Weights of a small transformer language model.
Size: 5 heads of 64, MLP 1280 tanh GELU, 18.6M parameters.
Architecture: LayerNorm before each block, learned positions, biases, tied embeddings.
Each number is 500 + 25 x the weight over its row's rms, rounded and kept within 0 to 999. Layers, rows and columns count from 0. Numbers have three digits each. The size before them is the row's rms in percent of the matrix's.

# layer 7 MLP up, 1280x320, rms 0.161, rows 1216-1279, columns 128-191
109:439544511530515509535486477464504502479436463543509502437467487514477472518496536496482511526485488495497484504506523472529464474475482515481534473477501496497468489493531492512490488518451474
094:459495448511524483482528478499503478528510489498517539508497516476543473515518509485472499530485487494553514450488454557503447458489484501490525508520537518531515500500505501482476544496528511
092:533504493511522540487494489521485505528552514518470495511502536509517518542510471506512476503476485539481473483487497543527531472464504519484494487488486547531524487512468463523501504475468505
097:518510515527495465498486514486477534506519456481515500507488532472487478501512477455531467498483515507522567504488490501503525517491484522513482494489545486455509485525515519474467504478543501
099:437507532504539502564498470499482495478483499526487507496478475496511502504457484496513494513515489498487524540492486532504452530494495490521572469481477498503464500482535513536496492520508458
109:492501511501490476451512484475457493493501458491509487485476523501485478510502510525489493471474534510458515487547496465452497505496487518474536499492502488508521456499500461491502501477481503
095:502505522512556486484514536438500526516469490505513496527462499518480462518506508477491516490530535540497544512497524527481515515524494516495502497467478436507464518506507480503431516522532537
100:542521529528425480488529536500521502490517528473496489477508483501532533538527520511492480527488485549520505509477515456484507516476484558498510501511470518547543478466495478543507467510486467
094:462554503530496516536528508488532481526463535512475509536450503507481472525538500457485486527490514508512494505507547515445515475512484537525522493499523529500500547482497463464473490478465482
090:496492485530553458502518510488532484517528485486477519487533515461543533495507452494518497492497510520518462493542509507500495517500485517492493517479497503486512465469483538510469494465495480
098:487436475496506508497477474555511515496493460536496557494474495515503514522498519498559529484504474500522504487488526482460527493508509516518473527507526476483511506456527459485487502496520543
100:504506517493504522490476511520514477496496502476502538514461513515485492480508470501462490519512496548480502499478537516509509500540489446511529499486480501478492474481487473493475516480524518
099:500504472510498485512480520480499522529499532530490517487525488487529503498476501512510450465547500524478474470491462536487500512499519488521487474538485501531492499488537480501521525508495493
094:468557501469527488503488486492472493512499523518478496493496496484524525506483513528478524525536522476502499474503466491498492490531494518496459513511505529481484520550466504500538543496481501
098:516486489547438549491512482511482523545505534505463495508539481488470498497478504531501451471528507461486476492530525443529520523475487482448494543469487504517492462481507500493496473481504539
088:507503479463470452495487525503503520516482497452460506522502476525484511499553503484502448468520476503486511492522480515534556522490547527491510521545494466508505531448541507478526498529430481
113:532495468494491476505512520494477520486501501525499518494493508485521517481497491490484504477497519554485529484510513477524534522510435530521447522490505482499500555491490516493505506509464530
096:515488525508467487545535465520537523483488499518425525510460527508526492500494482513535480503500530479495456521478508459518523471493512503489510539487506492526456506491501497456497485483526498
113:485464521529485500517435466531511496564553563497540487478532498509543492504466505536491527461484495540506532566498521494464503484479514501477523503525505501501503542518489484495499480516486523
108:556456529483499501496520498491514472511467517493488474471524479538527471515476450463506484480549510500478489496523484441533488494519541499472536496512496461445497477461503478524491531479495530
095:499498464542488492515489500521473499494489484522520499460467505529481513499501516507527503496501488511489531474509513520505428473469507517526476517539563431515484492477487484479552499491523479
104:506519481510492505444486511520503475526495478490505517499488512490499482486500514530526520456465486462447548470478460443546495499499470485505546541521551538490504492526504502504485493507494503
093:531503514513526513473453511541524459502537490540520478526466550470473488447488514505480493513525495499553507493460536503475508471495525507516496491448491499500477508495508528482494496484500509
110:527529527505499524516511515507481459510493448493514498475497513525515529469505505514496492473510458518471502485527495467526468454498494513532520487467483468488503468539482507530534531494512502
119:557508495510508500472484484499473516483470489503504484517483500494498494520492543498518549477499491534518550468472481488525505465495510526535489495469494475499457542500503451452521480484513532
088:469538489457503491521511487489456501570512555508527556487538504506513490506519494485532500459505526502489513507496497515448450481516518518529490472507509495515465517490464482494474527540479521
101:556490506476498538541491473453500493526531493514473498482496505485501534468516516475528474510510464491472476479507489532498515462530512510512507489519497441522498523528441502520484497488525529
109:509487501493487460542466498527506507477503518493458507498507507488495496465489516482503494500530463485500493492472491527537444544497527476494522524474513501555501449507470524467483538478559507
102:516515495534520469468487462523490500479534479532504537481472511496494493500475508469478515479481481492547474469520450510504451464550484538489465467501457511531491503494477491463518532485520533
103:503516584505456471505459471502521492462544507506510467504500519481493531525487500463488482498496457526524501508483511468482487493510510549545469539491522492460522491526516494496524525519470481
103:525519440523526555509489506520476481492518494561531471510538490515452488489485485535528467488461520533447573481466504492583513464522448527501488505493542523512477519488467517455483511486495517
098:469510488523495485474496463486501497509508473535523469473475523468503458475462498495499508528522503517476537485471500509529527504489511525442502527515514529497513464462519484519527507494462523
099:534518499505526473452535510472497494541522534512511502510476527549488529520488509505491527483454444516501489473453487502459500494502496509473518505483449484502457520505482474475536492475495517
105:500456502450526489427474472475524542523484521504507483493490500528486573460503494472522508532508514493503535474545476494513514491507505547497503493495531532488524482505485469494494508514521480
095:497484487502481521542523546472473488510502488472516516500489530504502482518516519497509568488506496518535481496445517489526474554555465488518482476483503508503541503478500486517530515513499498
095:520492510476517534525530482535485511531507496530467493508472521460498515527500497495505478512526494489474506508501500502495520510538512524486509481503506472520502537502447514484484497507448497
102:499491502534477498507511527548443485494523503532506490522511500488449471506455500493474495468536502583525473533510515510500534543488530449498494530488466476487467474474528491537549485482505485
094:511476492451501441491499499485481523494511508495515540448495509471554508536506486508509502497426484554504499505526467460497521485458488544549504539530480504515460496465490492469448571472533477
102:534516497513505513461532474455564533465539463474500479469498493531506502507462474496519479499534512541492501478471483471516462505504492515499463519495501512432510448493519537474501486508538498
092:517452470480501472511465503493489534502493537504492488434544464488480455513492497510507490464494497475474521477502524507495520519482465490497485497483483494523523489509511523474474510532449490
096:521525485515465529525523469494510500476480484491487520577482498474455503495490507485483504481521522528478532514499517500517520544487444493483547550495486516559533478514482463471504500460488483
110:513519512601504490453502502530463531520474479544483521501512491504520481505511456511455486457493518465489493483514470532503484489500514491472488497518494477499463530464506504499518478519509505
092:489519514504522497473530538475504483472532512494433488549506508523497471507496514484569526499479505546496474501443516484498525516460481530404504519499488515535515513465499479503506502548527506
099:537504484527475516513469482513478473485511483482490482476515536506538534466473477458487456514479538522515480533551497498508483535474507507478515490498482478500522500477525513496497485498530513
097:484520486495532522441448512501511476510496547529533502485499459526503499499489497511458443486491520520477500534522503542493489496533525487526505504496467477512469516499451473528502476488486477
100:505475516556521510437483499523530497494476483533468485493455501498489530511493551541469510503529500494509517489499486530495554475500488469498482526484493498519501508484509426507477491531470525
098:522498478509479507534510487502485457483518536480453519547515491492501536497483530500495488457468472597492481486528506515499490501496484526537533498505517545504528477506495514508543506506519500
102:539521502513496490509491492532506494521488515512515535543465494477516467545527516443485521523483458515458467497464507500488540437511496542525469496499514492503519489504502509513488450485486543
097:502524497473448510506526484494532484507438517508496517488501536469547458529483476506472519491494492488465557507481495498505516484517455482503519555474507474493498476487466504504499497502480469
099:514511509521510518519477467523509479491491491512492515528484517538513504551543496473531520488516529498517482541440489509445536511516521552483502510554475487507533515514448484469529532540475497
097:528531533483518482485521511481539533480522504442515498461531493487500489545522537539525502490480506478549525529492505484496476494444507492474504546507529489537479514442503522464507521504497465
096:481496469521512527514501515487483493490511473500477492474531527470483531560486508462529500554469452508534493490508533463504483442521507465467542511483527538503503500520501458441507515476495499
095:513496493487489526480480536522533497490522518538505487492480477505498474479531502537543522484495504517508499496520504522496510481497503472508451508508484500511471509517525479463516531548502514
090:488495537482520467499467484515538495463515556462520503530490554530463538481505463508498492529504496564489489485486508476467527526476484506516496475476546481461497554521496499529513509520510520
102:504495526489504511476482558509505486503531547534506454491508524482520523512515489459506478484496503481500505516472483499493477455514557505497498501467537504501527513487533476486516506502445507
110:473464474486472546470535463550539476474499469473523489466481505512498504498508516505482495493485518513483501448493521491456476529518497553474525498450521506489488512489480512507532481469480478
097:449514484503477454481504483515470461510484503495489533489510505509493470464504479478474467460494515524491490465511504537478458531490506560519501538458469509461545518501463519499500535488537465
102:505492486506508511476480531514464505496516468542513487527505490520469563461472550497513522516521449511515512475492544538485504516552541493494523466468481489499444471466489504443507504497463499
097:532507516529500453533458565495489509488492480497473540473499492529497481486506499529477480485499497511486478464488480490519546487490554481469530494509480491495519515449531514498537475462487439
094:481498507484543499476514491562551502507514495505475493507510506491466529506502449493514503496495521519519490527497469519487508464501516527489511523447550534493556487470479477486476500514485519
094:472487519502528521505469481457471494438475507509465493508543534525489518492479550520498480479499499509499506448498439501491530507478522507510487490500450498480479492512493500498506487494519534
098:448481503441536462456536490501559502521506502495516533507549447510493497461473511493459529492527509495456498525500525508539483453509538513513499513527541546494522508485469473497506482444483470
091:500474458473499549515464477450514546508507500483484507496493477478514489508506459512528540546523510522506542514505501545534494489462458483488501463498512550511468439535541514505484481489476512
095:500499536515495485468455483479479480545494478508522498487537521537446495545520485501502536465504476487480528510518497470486501480485520522481477550497487518482503493545504540500497468479530490